config.toml
n_layer = 9
d_model = 96
n_head = 6
n_kv_head = 2
head_dim = 32
d_mlp = 256
vocab_size = 32000
activation = "gelu"
norm = "layernorm"
norm_place = "pre"
norm_eps = 1e-05
positions = "learned+rope"
rope_base = 500000.0
rope_fraction = 1.0
qk_norm = false
attn_scale = 0.177
bias = "none"
tie_embeddings = true
parallel_block = false
init = "normal"
init_std_qkv = 0.0237
init_std_o = 0.00559
init_std_up = 0.0237
init_std_down = 0.00559
optimizer = "soap_variant"
lr = 0.00373
beta1 = 0.95
beta2 = 0.98
weight_decay = 0.058
lr_head = 0.00744
warmup_steps = 200
schedule = "cos"
final_lr_fraction = 0.1
batch_tokens = 32768
seq_len = 128
doc_mask = false
train_tokens = 124900000
steps = 3812
dataset = "wikipedia_en"
Each number is 128 + 24 x the weight over its row's rms, rounded and kept within 0 to 255. Layers, rows and columns count from 0. Numbers have three digits each. The size before them is the row's rms in percent of the matrix's.

# layer 4 attention output (transposed), 192x96, rms 0.152, rows 4-31,36-63,68-95, columns 0-95
080:082105129110135147142106083087166149138115162153132116119130116102140152133134099126151121068089127124143121118142138145142163102145153178129147112132149135095141105135126111137106174096094146122078151147150153113098101156116157108115175117155093164120111109108113123126164083099122129145
073:139151098132146126098170128092125117140156158101153136134134093160124117145142088145131112113102132055153145159106111139127092118129112135146141105076092112134117148146167119097153147126098154122130087146092135127112110123146136118184150125138105090114106118106135122172143099155141117072
078:117116142131137081125130121115099152137139163113105122147091113123128114129150136145083150123125155113105134138101137118118121092121168163164159133158133120108160136104114119140069116127134110124128124157074128120186098097138166156145093173112127129161088097110101186092127115149150158127
074:141183124139161128147122117129132111158102088123133120136128166149126137097139160124107137143128148145115127174111150140163096124117143154095142109113156096118118117170111125153128114106159135161061130106106088122140154157161127100190085132098105100152147102114126117148097115115084144104
070:133141109160131131110134190126170127136124144165122132142172118092125111106120143142128134142126148156127174126115149119140150133132136097129115116131144100157121146092153096127100166126095113113155141143162110143168112128153100182074145090148126131066152131135117188107156119138127173145
075:145127131150139142135131121124086123103133180110121134114100141107147144175125151091105130160131129111135105109094146166171104103093146111150096149143111146117165091159134163125088103151100113144164131160188158130141109110103145110145121188100163129108101118096130135159147142134113119154
066:113143129105160109134120168138159122131097140177069133121123140117142130106130065125138129133097166149081096132166131143122055102133111136182134175107128120129136137135136122105120142133119116150150140138135117126155132142130134121120102095071147121086127150130104162108123116127179132167
072:102074162097170120126055125158149129154119158128165119145107108121185093117113127118119165120170129120129121149147149071122155148123146121145093117144125124133132113112142122078145134148144112111175104176142140110139120118114111106087151110131091142145097090146135145136118113138123138151
068:146117178118074134110092111168122082107099165174120092125124129134122142134120146179121126168115108098150101092138144137134112112148145164113119182120126162133107147150162119145145115121114130132162131116106101097111136116101107159152081104074157134140155143161130123129140124114085126132
071:151112147122125142151129108124099123159176161067122127135129173147163126109140120119113134148117110107167138111112134084146117124115145114148101121126144096078153105190133141125080161147168128150115156086119162137168118126128127130169131157127094119141096132152165090144105106150109151126
076:143116104124144112132144129093125102137052115142115120176134147167143145118108114150130118163162124095133133161133097111135137077155096156146136123145121144118119149109120149108098135120115158126098159160149152093123133122126151124062120116118158123110122136163097201124171112109131161130
073:121116128135141109155151104115109119165096141122153139081103176127100118098113128091126155094130102165087166130174142085151148117167136106132155130131143108155143116146087086143133145143123099099090167139135154123171144112156114138121093110131099137166110102170104129117136121104159115107
080:108107103094129162109113120106108125160184117126158091085112130119150128164133120111131157114135117162117116137080176119126112122114134111119116062127164118144116145150131128142181122120166142111127128114104096145125144082157157113168147105103115154098110113131147117160090113109172119162
070:108108117137153138152178130145102117150155149121104158073128141136106115112151105146114137156133134107121108138144137154103142154144137123135136128167115122087116146172152175140152105108091160154077141140168175112127163158131147113109090081114132087169148112107096132121145107143142112163
070:144099116138135114139141169079113095097170120108155105113125084157143147095086103125147118074083100104134142131116134156097113161103104150125117109161135105124166159127133131137090157153100145137092116156134129172093117123091165145127139106144126123136139124151121066162132126112114145119
079:114120158129161114156108145130177179119109176127121152153129148090114119116125100136118095158148151156149183132101146108123134132143138118114117189097128108088108135138099166135137127106130113120143178099134147149142163159140164119181118145126104112148137138105093163153093102123116113150
071:104168141094140124151192175125112122109107112121166151151091120153131127152115129133133154086115114149128140114126168140136090116165109181131150152083106125140140146145170087084096167151106129145137137140160107099150114119117087156130111101114113131121139135156134170169135131147128126107
080:120135112108122147139105151113126105085173088139109107123125137112106109109172128112126140155151103130089156108120136152155120170112100131138107107157132088127166109108136132110067132153153150091137120089152129145114106120105109149102135099179101130107133158108173117165118140078082146131
071:124120109118093132123133151150110173138125104128140095148095167117144107133138148149110153126134143132130118140116117123159133090115144127114142127110091164130088143119070088141101132124105197098100153117156131107142138125152159144117168124170144132088089124114138128172077127060135138129
073:153134127121121093102151092098124160108153131133125105113126150134139135121138151120140175104164093141121170127186110132111104115139157110142113109088127128111123094101108156106168159156164151145126121098133103156112150110135149172129155149095068132090165131110152124122157148138151182116
073:114105143130138123110169134115113155184139115128180115146132106124138175141153110105139102099102103125114112172090117117138127147113130160113090148140149138167127138127191142101135095139148099150104111158096137135167157148106133101171144131088161107107133101142106146121090094166144140137
084:137110131106102132139122136141120094140135117110164099185154088086131140147120182147130099128110140105149121150133099097152107132076114140079107120141161132116077096106091135114131091103118161142114138152152112137102144165146102087125133177136127102140109096118164102151098142142131148105
071:161138125121106132113129142162124116135125094119151121159118142139115110174154157143122119155109175140100107121148125157114116144136119160102120088099137153151131086131093155075079115075125154090152129106098119119122105117107128126117212141148116128096123175116138105154121141097131109152
067:165157117134154129152172115136094115078087122129141099136133097112115130126157121142183134152091100093105103101133126143149164093140134111108157113118150136129050166131128127151116131135149133155170126160120150148128119115117071139116081125107127138138137098148123122091114134155138094150
076:130110132145109135141118121095125152105103132162109141106077121158107134120107139151110166148136136122154145123124152058092109105119152119109161177148123106133158150072146121129117105165113077158144144093146134148111086107086126145130138127084151092095147114141110135088109121107144114157
085:134098147132131143110144139185137152166119096132163137157132098152132052109104123135085125148129129142114135149118081168104123079147125125104176095128104153101117146137101097137146151082108110118104112119127093151168146180143127119133115102114153162108099149143129158107133134130133125136
079:108133136132132088135110166166128145117128122120157101102145135144112120114128147091135134112081123087111117204122118123137163150082116145100121137139136140129123128173142096125079152129129138100113086129121103118107110139106194137134144113162126108122130142139098130175067151111094112099
075:128133108147150140118146118104126105130147107159102143145096056139119108118161141138129132106166123120092094185101148143132141081101142111163205131151137166094101111114119148111128109136143108125102103133113152114175107111121171116095119131128155146113142153122142093110157124154146102139
080:159109127152105154131088159139095125102172100127158176151111178139113132155182167122083125119138155130168095114105152114111118161140148117163109138131149114096134137109085134142139117115143141119158154136075112166117117091109106091117118139127138135094131154093145105117088132127117103127
083:135160126101160121109154146141111151167174114120165114155121124091105071144127104138128109145155142122071119085122062154121158144131093129133140131139137115170123154121128155135126147126086111166155135154134137059147130130143115127105107139131121129156118112141113126128154105143103126191
076:133137104118086137105100148166117106106110129124098143112168082120107128108130147184117127136154154123186134120144127162101093128145161120109108147134110141098081092095125161104172133134110170136086111102165143117086134158081137120103134131154105125101131133157097136153152117124133105129
077:109087117109071122117110126144161158135135105154151088157106080122148124178087139107127103087126102134170118144141127193136133125157121142126167109126111165117176133112127113087116102118124137121168122103136134135098095140119093131141152110120096147086161135120162106108135135126159138126
081:096115106111139145135125150094110133103191155129118146152115092142126086121116086129114092081166144119134152118095179136086149133140121118165148146109094142138156101152140124091135118146144135102103157108137138143159099095145180077146124158131148141150107102102103151124119151114147125107
074:086112121101125131096152101124156122160120141116139085105091130073101115148140072103151133135112118136087131162156128100144156132085116178093134130145117137159146082086114124132113115098132079151129150123134147101151103140126126154157158149119150117128158108107100134100084127140117106159
078:104127146143108124132153127094153111095169180070182148120126118127129113140131113165100148112139105113125108129099152115138135095127103131131101117116112115081155127125102184177095117124158158112135137124143128163134107144103131141139129128153120170167140081112139103153147118096082152091
073:146147109134103142117143162122124110133110096134174113173147132091118141150177120107181112153105174120114139141151108135100124133154086121116171137163124131124115125134086082114154153123101154086100090096145178148096117137161134163138148122151111110110136117144139118177145111140096121128
074:142143087129124146125123161129148160153152109131140162130114142113145114151154159125069104148152143126108097116114113128137121104093117125124183099108132119128122084119130131141128090079180155096107121130125097119156115142147147142109146109091127140078134074108151118126131170125184149084
073:144153130136149136095111164130126106083101139108108124137126112152083110137085106144121098082128120127105128110168128165110123166128101102128120139147115175147084104092113168111111094130116124079125150142110119140104100157135113084101118151155142133180128165130083117146110159119097112147
077:074146166168117155125154117148145141095145166150148138096093177078120114133099124063128155125093110152108131107105098120156148103148157120131104152116120098109145102157104110127114134131134119098151115138158124130179104147137113119148105178139108139123134176122096090143131134117128131113
064:099168081152127096105125102108127140123121147156119130163109145109146080115135116097115147153147083091110146070117139133107137150092136151148098152144110124134166132099161163162125163143145107100133143115135138151162112089095116068110150113142153102165119138156119147144108113145106151129
065:120136126122140121160083162168187187129071146155150130109122126138118089099130082130120086103131101124132139136108128131147137114163129115172122144092084183127151120132172092129138105132150126180133147126120106112145132119121105145126118135138124136107109126073110156146154142147123159120
074:156178134092109133126129117094120129129134154144134110193110146163132159131139147079159099088131136123141162100113138069132187119115103117122140139128128110099137111152139135138116116165155111136116106170077107141091089100136135162106120127134150112130155135169155097092140118144135148123
071:132156163158126133132120091191116163131129132120137113114139156107159127125153113078144139155116189124122110145164115094117135131156159138136086111090119173106111099185143143120129118157094116129123106091141151096174113138126145118105111121095115105097083123094133146107119098155126119137
065:102169136111153125160093145090133144124129114146073125110128129151141125118183114142152102182103133116137153125124129098143139110137104160152151167076152114136148092127135093124109152140155150156104118119109093095077123126122098152166145142144120127110164136160157168135100133142141135174
066:149140114134103135102100127107109149179132120118091101133188159166135115162120122197141109141114129122098134156130110124135148102113124130098139142131123118144099122118140175114156092160119143147137135151107140159131117086121064129157130157160123106098133154122122075111118074104160136139
078:158134125134162115144151121134168106134049165124136129149147106124086150121133179159115147107142148119103155136108129123083141109167142095146141101089129079122083124158109175111134099113130108117107099140099138117119151110114129107109135131133143117119092154102083153103098136165123130117
073:102171118136167122119092141105124129141097086153130133126129147164122112153137140092101149087132150153114132097147160136106160135134122111132124081150141103152074125161150122098105110164123120124143113136094147137149100147155135155150114103112070128143145153133114114113089130190100085154
077:098136099101150162161129119153111124073131157104143134144117150111120119113135113101132123175127149160123101093090159124156120126114117111103121160107109121106089117153128137159139071122140107078144182099152119157147136165143115106167124151161131151149119085143110116135107161116164092133
071:133119173118155124155117118113161096103101136151113147104148167152147156081125152168113146155134133192114143108139142126115127114089103078158119145097128109130183141164102119097082138143147143120142154127155152129121122138177144122118114131149090113149131134132109140103155098108147098174
083:118122122170109154147120148154129134091127151114158138116080138132103087156167124140110139144119115137134103157067123136100116093088121114145174136134148142101117104130135160156094142125167132097137102149059118133139151100082127140133123123151121138099138143126122090128077138086087108142
075:124135102164131099125130118131124108107111141138151125147183120137159152123163128101090119102096147097126106185098164138154103138094126101096131155153076108129107112119146116144144070129141147137130134109131094129084120101150155112160095128124125136128108090105123158084145169172132160131
074:133146116128143081159077142098138153106124103110109105154134137159099151113130128141108145126135115091133118165115084135087120176128098143177095203141093148135163102140123112135108128154086153117127157136141120129138147161096159135093131129139136091170091117098129138147118130124156128125
084:151102061144141158130149136118099181120113124122134104138116109114118131125142150121135153111144137135116169183117105168110102146121111121131129081119111147114125099151132145127108110168117132162135124185098185125141119088141125140150131115121115149134127096128151115111112118164095206096
069:125114084127122111150103140128099097160103163140093136090141138150125162148150122110122106152166097128139121146152127049152084123145123113108125111151155139125154148150166139141131086128156123118104147112166149113114116058155116136126122096103114099146127057145128128131122129112137102138
077:137104093150151148124164084114097171075136168121125174112068118105126129169130082105134132154150121143099161141106076138112134129106136146120122113090119119149158138135119176152131132132114150126153142134130093187106116112126130099135123136090112098125124113131164143136119155121108174126
072:109056154133131092117066137128120123119143139128130099159166143110130166123142149117144137182126099134151154073146096124098135161137154144118088123147103130098132128116092113184113152138112136097128150153148125084126130128126124123157136144145109106158122111135107097123126167110071134122
064:116144139172154132127169127153137120136112118091102093123160082119120092105102094134137146151127097142089159105154116136081111135083107128160084115143146160105109088150151154140123118162107128102141127134185154130158147120104136134147146111189144159154124144136123145172119147111134136106
076:104169111154115123122153138148136126082151129123122147135175151165145176115154117099129148141129105156133151171132134122134115108101159077105106117134133130065111078112117153203164101126156143125096123135112119134140123118121116125119162123133142167132132109162097126117148164136157169109
072:116118120137139138135115151113143172172132121125173095153087150134137119165093143100106103133110081126123154120109088107127130102111119122131132129108101131187124135121158084145095128119100174104144137133135112115182127093144078176164150110114146155113139104111104127086161157112127131143
079:128119145157113128139105140138127101088102168141148154135158126149112138124141115175137193137114114115112151102141124087135118140096103095108160159171143128122098102124113128181113141105145084117124095128132171115114141091116165155085143121173136131123103126129128104127151162141067155107
087:084125151155107073118145083149138090117092195085124120123159113130128136111149152135130154149111118112115103134120102119115136128114145173106125119116134103107102163130094165144115153108139121145083097146148103128132133144061121090112119190124119135128135150153126104125127123141081137153
073:168173121150133105129132138147113155090110119112112144168179164160137125090077145146158128135128130137153149087143110113113126172123110114136121148125098138142106143130133089137120159158148128096153118093091119152138176131092135108147085075127111130094145151149145110143114135156147130080
081:146104085104131184149113093135137147146144108155108141125133124134116141113118118108133118097118119150145170105149157101140165125138143080126116114107168131154110134152171089103159136157115128128125168150107148097120150110165086112114108109138136110097134138124118124084062130162178132169
084:124107133113139145139173108101111100147135151114044128075141123151142133131060113153132143125131081152133117101154105093160146097160127126113119145132141130126137125138135118135105159153151095163095160137115192127098145123113118119108140145102128119148129108159098129072121118105144113118
085:109130096128174119155152126090110098142154096126116137153115124116129131095121130143133137094105090104156173199122106147140116150121165106153126119117123112093167127125094111107112169140133140177112110156132134154089092091149120124118131160179125117156159154141120117098168124123102112156
078:123084102105114145118102074152132136168110146164155097117107150123130143119170140116138170147151145142153114155112156112134101106156157162100165094147128104085146102104096113149175114109123098123142100152140192091122103119145131098140146139137134128074112095120139145110128123127146119130
089:145145138101097121153096164122123118137148135105169114162168108103126146154167129165142119113159155153128121119143151131131068133102122124140179108153169123101108106109136096153155106116106115170130143133110136134110133127107118130138088073119131148135097082091163091117102095163129115159
086:132149130143151162177102166142102082130129115128101142117179147120091131137149101143135134117165149108139176131117101111131101120171100088136107118105124112103148117153097155115134101115123149141126110146108154082112108093166155189169101094152124101125143125106166136138158137144104131127
084:121149149110128094118137127128105064119094119088099182176200130137143138123151140126085134140120131101167091119172118148128113115131079139123151142120109092093112149130084104133126126132108132104099116135148109149151123160130127156107063148117122114157099139133134145106129119143110117115
078:130116100135145131151156136104151152145108174148129160101170104116133148102094109130105172129118139132099125141156113155156073105148138111154119115140117140141143143127088137106118165141122103096151120132165156148164114139151143168093125117089155182158104129104104119113187124109158144163
083:135133116111117157098094111128129083131139132142084118124109156125126114114096137184122162128164081139097146053126128141115132109115103131167131141141125112134105150070116095099172107096141106114138162155099135144112158158112082141148156125175146129142151124123127113125160132105130159140
080:126083100115123120076158123110109074121128131136127127148101090124128103094090141140104141079167108142083100120094160130126117095095130074126191095126115136140108116136128136102179103124127125116130155135138106115134143140160113118117135141155142137152134122162117099100143131163125161083
064:141138136143137091100115118140171115141155138140131112128124100099108059118138132051116160153144141147155127132140135087143115114120156160139114089152132166119137093110107112132130147114123098103138093116094127106129151130117209170099108118100118139133125142116114144131126140140088152170
069:145116135132130174119170134146094128116144131121138123166121098110128120143135124121150100086119099146126096129143072143155118134072090130093104137110114154076155119107083114135135139124106146139120124135128139144130125169156169101161141120124143148135139065164127118206109121119126143092
085:169108080155139092130153085134106114106178145112115130106166119147113124089107114146152124172116129140135097142120088101150151152098138122118114170143143141114138154100099151127088144086117122141165137128151117172144140136053079099135142148145131153115117126120106119135144158115116149112
073:140120158134118100102156143118135149129120162125142148105128120079117140147121138155117144139096126130118192167155067136134144143143112167153130116113129161102150160123134111139053162089134101151143096121135150109119120134077149132147169173145122126127104166104139089136149125122089126134
082:151117138105085125100132148126122148116135151117129099134135128108140082156131123101156131127122138079118147156129148147132145171126168169116092108114111134161145090095118172123136151141116157155130145111075148087104141088116154121129148175133159159127180163115120109170152151117095145157
076:106150155100152088121145139138136138161160146131090142110167152128137146143131074118120142079145115107141135102149107121138097149165105117153115107100107117116164119142116088134141154123118134161114157111143161119154088132197173165125138103120136120134121105108129140125172084144166143165
078:139116144139121152140148092117114151122102148123123139098109149167095122136067133142164156140167124170108143078114128135084129102165130128171118120099163110161136155129110152185159136082134108110105149184132119118176131157118122101121097130128144149152112140126153118141135098125097154135
071:126097135124110162089127104136136107177144188135088137129147133127163127162135134105109143139148102120108122067138154155199145147112123093136115072161142133151103156104138139148124133118134125124105119135133130098147119095142136131164182125165138164138122128131137119097174093097122124132
060:114183146133153113145143083150118110128118100126130111141134137164115145172142076082128144098150167109130117116109160145125125180117165097159105127155130120092107124133128139160125110160116101114148123094085143128103125163138133124161131146141137140156086165114114128160126144151072105169
077:129128132120117134085144127077110166139174134106129090153135127142106128114120109131139104055112097114155092072107121157143100170115117142147078130117106107132129079079132122133114138152157159154154124151131128117122142126126123140139122123122120130130181152099125081153131126137123173086
076:146155127103152118158135130121167111157087122106135087147169165127137159129122186171099124079123109127171070146125148111145105099137125118129140112138107170103100133136126080135128094103113130151114103145105125114154140136132124141123105176098118143138127134077112128089170130115152104117
076:150176136109065164137134130136158121089119147129132138143158105104119148169162142139150155116159149165139129133083134152165112148134140127125132128114139092128148112139123145080143124123118103132132105075099130182157088143114140093138137182162132158101129162104164122152134143128122124092
# layer 4 attention value, 64x96, rms 0.177, rows 5-31, columns 0-95
056:113144125122127112149098089092151117109135134139085120146132115119151129092127109114110141185143157162108130155117135109163109120101132158159125090137105147117135115161154119136213130119138187134133103132107111119132161105072136082134118121117095153075119113147118109147123119136133141088
056:138085145134160154136142139086131147151131153115124090118141114100092119141101149082153117129104101174111140092113131156102103123134155157141113153152148097155140146127119095151095165123169136139069106144094142134170128136155183161131136153153095123138144140101142131119132163114098145159
053:159170134106140114129130093130131114148111122126186187109166162139133134084092110138140132146103147106099136149184167084145135099063145169113142132139137086146102114131125101118124120119122155102147146169121111110143150091102135167139103134146129113124107143114124111112130130150104124088
064:161174132141155122132115118116149120160084126139163118150110171066106108120125145142107144162097115106167132127087158140135140129117120093103112108148149096124101141072088120187134128126124129101108093121153115134120137135136128122124144082112121105114193128116096162151096103132122113133
053:136107117122127148167129120129101112137108117084125151095141106111148117077137147113122110146115099150158138096139142180117140133095099070173163164109126104110132118137168096127081139147134160115145121136094162123115133123093099091137117159098115086096085125126145104159135098144152138117
052:120108115161126166102090169178148127095116144146078097140099130117106136144115107149125117106104115161112133127116120100115134162172140088119122146086135142119127090139138112120095142112110111092107104105099142151141152064144147117139145128124096086108089138113106180095142130139167119119
060:101117132113152112119123125123150145136148182100118119119137154131145138122069173134076143072133080135113110120082104123144134126113190112107083127118150120151084143121132166141108169124141093142135114144107095158122099135165141142153151125091103126125132138139162125100140148093127096127
057:120121101140181123128133111116108113111095106111157122116114119164108095137106186130165138142089105160084102177148117130156141094138112127129105129167116138110133158128076115142130144133121173143152133147154136152145136096085103112190124141105106115139109144119109113126174102112145087147
063:138103090113093106143151103129156131138147187123131137119127151114162126125160113086108137135164121134134114123104130123119124113184142160116120119130187070129124145128128129119153153124149113153143125125125144144166132093147180159086146137148149113110114132098200160111164122145132120081
065:160127126097110157111137137157142119123152102141145143168146093124147143132168105173156101114178132151122136128084137143144118157119131079118131105099138105094094119134111102121130100140104093134103174108103156124154110087100160140122114072095141116122123067121094142127152163133111106118
052:111097128151106113126120129107117115140131138137138114082160137142100168117161127136198123128153137148122117179143121099155121131118120119080128155159156151134106128134162109134100117092104119152135163127123091111109119098139166175172142124123083109078126114086129114142111122136138088073
060:134125108113135097175170109089158102105113164152120116125139157153084161164128123129126142147134157128128111148148124123143107166085121157126127101136151078134129123056120111139132141115108130076164151125129137117148094142126147167135119146122094132108129153181168090146132108095135118097
050:087101129155102145119141148165132139136149142102141147129134109137100139175073145116140155177137097092106117138089144121138110120128170139103144140133126148117114138107095127081154154102092127099143141133155146120155143162118104119136127141072146127120133147067145125161134129062141090132
056:094112182104150141119124163145109103128148097142149145131071119166130148100136109129104175095120102157140153134104115143123153093048086114139164103151120119090104132128125159117161136103117100166112140157134105132105121123132121148130124169134138161141109109157137113124131139104159162147
058:127092121152142127094112155126144124136119131153161122125097119142156102182069138121133102105119134121171160147114163121147171138150109141091091107139105141124095126137115155105105123103137149110117144153115164151158148158090176107090115102153106099112139142127106171144151078095111135109
050:137159103085124119126178114164109132106131071129117116146116117114092119123157111077116167099102120115160098144081142161148126133141167124134113125096156130072105132142132083150128149125112144117120135089136112092140137126116125126096126090112099116162153108157087118139148161158127103096
060:153137118094135153141141115073107160122142109154095142131084163117152128154139120093102111126141117128114101142118140122117160125129065173112155136131118172080111153108157136097156112101091155116153135102133082150095108112111126114091116153111120166117127140150171150122103092107118160132
056:132098143095094136140154082137152112144138144073136107123115167095114108080114144133120124113106134082152143136126116136158131137063168136150148110168130118132106129120113175154110136122094143127113117142178141129092106107098120110139131113128161139101115129167150180161115101117105155159
056:169172092124142087101146109067107103200135103126136113112155117121104117109136148156130159139144142093125199151129133111121144120104117127131149128179121130125109113117132137141145154103133134126150123120141111132089135073119111103101140127125082146144086143119103073120115122132135150149
051:139171111152123089122126102162113107174134113112107127133119105102083117103136110131117113118112127108160129135116114145112154131143123151168130152124093108117092131132137081109150096112164113056088126133096136182140131145095147158136133101104134143140179133145143131148126159066112160115
056:131134145074121092104137113138093122110150110141080165136161129138143150149095141132167134130176143150098140131133134083169154144131114141139163127142144143168155118133076061145119138101130160112149147155162149157153087127150146115125104137123151146091144113126146128130134095106147172140
052:162120170047120136123119139101171106149149111079134131155097130136172126098122115146157143124144105104132101116116143146110136131150136124161103098131161150143128110108108113101118113108119091085116156164141132113173108161123151187128172108117164135125114144129134151149118136175124135151
049:069101123113122183117147184094101104122129136116102143097107133092165108123146102137135136165063137097166123113121130107127134139139126126095089109144129135102052154119102103103121113123155097132127112124108135129118151136147106135146120152127142162124150141149091155111145146121130106083
049:095130168166150150131136139146135104116098116126164095087078170125122143140167119124166084143128130119142117089137158087135118148121136146164117141100162120136090136113174119131113138174129127145157153115162101181153143122132122120112135100135147091135122115100095123148188139100138126103
053:134124137084169161145108110183148161107126123123137116139151116168137121126156149136122146149123109126114167125131143152125102182109141122141125111209115139128142110139122089114099114104142125114147085123129104091124162172103151125122100109148160162122168133150154117106142095067140125124
054:117154138107150124127141108138171139130122111164149092113157099145082097089127182130155146147160148140121130138123134123172126113112142141144161143117151136164119107110136108141157114129169131125138116119137197080157128106106170115112082135129119173136160130153119092142102128087124079114
054:148155118102095135142150117123148132120118096125147154108144132115106110119171033152154106116099139121150112105101141139141126092129064108116112161145093118162104107104151151115134127122132085115108155091120128105160132160089107085126105094134130128115112167145144092108113107121130137147
# layer 4 attention query, 192x96, rms 0.117, rows 96-104,128-136,160-167, columns 0-95
099:154122098137125082162084137143131141135108131129100105099136116122128108142053156165122147137150104118140127108115114144148095109159130160142106138143114175115127119140119098124096156128097145118176109126126147150140131139119120126132111163096088107163099100101169173082169108153134120094
086:120118134145130142168148110087102099096126121146118154146125060082111092127154138094130106147184145115106167132157130091157169134107117124133130132141116059102143090144127108164128135159137112092108108133117145133119126114101118123164135129089159117121157127126129152140184103140127113113
125:130116125114130111135097151115142165142122150071149151071125136128118097113118121170115121120111104123137111129126156128129144095126157085084138113173183180136151112116116165113115108134104128131157170136149139147154114150144149085137111144123119122152125147085124108070067117111145107127
108:125106125148152103126109133156181103097108116138142084138154141121109121125082157129138136087120120132119137126134069112139134181146113174153125109117128114091133113156148125140129147117091156135173084060142133154132118162097121139136117167126095108153145115115166159111165099144143114116
106:105109134100139122133097147109123162132129124107107140102152147111120151130108098161110119103143129134127128124115147112151156099135142109097154126170166172157114146100130163126137107120062152152198132136123098138139114135190126114159108145155103157146137126107125159097080158116111093086
095:087128146133155107147107131155147144101092124178106073168102077135113117089118144117124136120142105121114140095169086142138077121110143107146118129137097140098113138153083106114134136125126103132128102103120117102083105135128164143140174107130118103128124129133158107120136069185130140130
057:134105138111118121169174133107095150170155136141151145141187151164138135148169129092126110140101120154146149151124166091112117164112113115128139154094170133105124120124131169181135146091158147162110125135124179133108145127142121117119078141135135175136150141120106107180145124156127124127
073:144126095101164106163104132106097165137145109134116116110117137155125133132131103155115122130163120114149130106111163116146135110116129122113171108145166183113179147113148156126110104133082109112182175152110121093100147105168094110149133123152122142135154128129098083097088116143111087102
069:141148127146121112137108093145102168158103121131116112135133157125136149173157102153121148144217116129144117104075121131141136123119144125169136097114100158152146126132149136106082111122149120101149142175073095103097156113164129128116137133163131155116138120127113155182129129155103112136
094:137119142133101110083129116123115143121157112127112119136138103174107145117082113130128146144173082097128130130126109135109084113122126144149110121125102101146151157173132138116150195144145090104101086128094136095143084126105084162106101145171133139121132120171169129143150122164105155121
117:092141148118091112136124169115124103125107150176133160121152176127084121077150137115100121172132124089139137144092140143143138141147153113121081125144088114083106136124098136118097146111151076096115140180132127121128146137167161118110186116125145145136132130160140127109090142137112112111
099:146140108102124098139117120104162125104114142117148127131126126133194121154109102096183196131164137137127104125139112150117163139098139103162112119097130125110160174113141115118162121153140122121137066055099141134130137092135092140113097129143130116134131112145114119144136142114118184147
120:139159191136126101120117130089104108143121124136122161133159121184105145095142131131120111132127117074126186177108107117147098142155118146121111143104104145112107132147132155082120130133150097108084155160159119086162143165137142141117159145095137172116094128154144123120135128149101148109
122:103078092145163158147124108122110143118123087139142108107112103120125172158115132182141082102112173164114152141128153098138115153141137086150155133112158121154140152152138137117152114133149113161153168110165098078132146116107112136133138137151167121082098134083133090147125122126133135138
125:133130168147122115079157085118112078140091160104164122135123087143148132066137094118133132106170155079123126120167123119114123133148100149118110085085132179123131123167131136144121141126161119115119093122160165140113140105117146106131118111164119163169115139127151133126143094125128162142
101:108105145094162154140132120122125154126142120128101142106104134116102132099163121106078098152137164140147086162138123096140099115096114123160152156119132068126168182153135108147155110128099106143149115117145091090083138130104115105126128154138159118096102111094114125154154179135125157108
125:127105145106151125099139094163092097139140141115132116085138134138152165104157084120180127107159157120109096112145168112108157111104132139155135084113152158133140108167147122132147127128104122103158110128123131163097099089147142127142130098130150180155073157112166148142136093122121162116
131:107122146158135148121144074156072124118155109124115164117133122113130147110165080145116104105156169147146117100121170100128120122129130151162117112137171127122133114134167116157112111173144123131133139157116155121064102104105169102130140115130137147143144126089183155166104130142090116133
036:100144112139135088106129126149144115101131089096100116117150123098121098141111140208099102102082122079126129129119102121138144110110126142098107116104102156133081100103117104106122108105110160128152146148107129146148127122087106110162056114113112108116102140119097122114110140150115089105
028:131140153132129142162165146159149116167140157137134146154140093122136128148173146160128127177182137100183155134161123141114152113098098152137144128142119110108126122148192155139135136173131144127107156141119132112141096170134144128172119169129128129118145169156137133155139166158111163163
034:133131099109113095152143123189097134113118120099114096133119130132132136115132122158091100111080105095109106109135121130107141135090159147098110124103163169112111112155140160106112103148098118109136181131129116107133111144134120103129116107082128111159135096128112105069072153149144092086
037:111134146162120129141124130131174127155123114123102135163161105101129122178138152180098121149149124116104124153135091111140168087129116165115123137163078148165097154111160123133150147162109172108133140156096123124159128128101120162187103139115122145123155138164102180155134143134109123143
050:162128108128158118146115122153109132152141128149111092155104108165126110076115128130091117129134115105128130093150145128164101131098182108119136110107165184128157115140129151148066140131142115127133130153142143104116106158148112083161117123131089096143141105134098058107089136144150104110
044:140143114148141106153111140114136132132128125128118136115144086152155114140125154166141118157149117083120158148135122151169163102111125150088113157132107139156119114118127117166156150154096176101119147133117165130161149114124086100156088111075133086170133133175088125123115191137146107126
059:112097149131072138119135139136159142128124118122125131125150168085125169141135114094110150106134142160123090131066103105089135148117112136140113128125110079126104135128130123081133112108114102126118117127103064132111103131139154158119155118145113174092123118081163174135147078150103151128
066:178146115125188126136123120171106130141138137152134106146110138159130106085131130148105121139129142105128132105148155135169112163136176102145157111120181198135161131125155157154070128113164115129161151132139147099112129170143139104135133125141114109151142113141116079127082120133150115120
# layer 4 attention key, 64x96, rms 0.136, rows 32-39, columns 0-95
032:129083142132114122124140102159115124138136121165103087165136104153135137171132105078144145109159125160128105137183126106109108145099103104143129110155127104127183127129134174160131147114163142144114125099109135090133097182140143117154139120134154121129165112172166086146121102163146138153
037:129113092103153161155107149110122156138120123095084098161138148109176104122093115154134129124131110136113150123119157116164125110174156151145159128117141196134096131116114119129154135114111174128174124140158119105163120142143103115146121144111135142166128141088112160072106107100150114088
045:149133141171112136109138128115118108126128103139102123144124094146103104159099119122136133146133158115127109138106140115115107092122100097154105128103066146099117086111097114115085119087144122129102109136121107112119163137104108120162074093124127086093088114134108093135180068158099117140
049:132091134095136116143106109127115129126107159103103053120118110152150111093124112119130129085127131160110163141156133120163069133144140141104155137119190168125116144133117131127156149145121154160153124148152129108169141139134113123093102153120105138146124142073143104075162129104152140095
043:135091126106110123091151098174132115136156118111124115129126110137128081100104072150144140103097139104098136094147156126144134140164151123129130117079172211114112178142144175127107131133126111157172113147129143120153110131131153137146129161139125142124100144100145111077133114123144140142
051:118114143088130142128106120152117094134105144126115080134136126116125136110137097128137120136106158159100152125167105124160085140164130130155151104098178130117098124124134160096114126103145122132169103126127080087146092142131081120103123165152085122132106137067140131078166102129098147115
049:097121129157101111135135111142090157124210116135082127159153077118125130139118132105117120084132109118099146108120154119111156115116144118123080136133119151101091129168082155144123161159090091132106132145144122169116097116090122122127110096106125122108126130179109136130139116159158105106
067:108110119150097159161126126164145129159160111179091119148154083128139119116089085126109121137133133125082129127137112128145121120117141101116127120097137178118093140115102159152109157141126138108143118172114090099129095138171097123186095115156075104133118138105151104113132103149102142157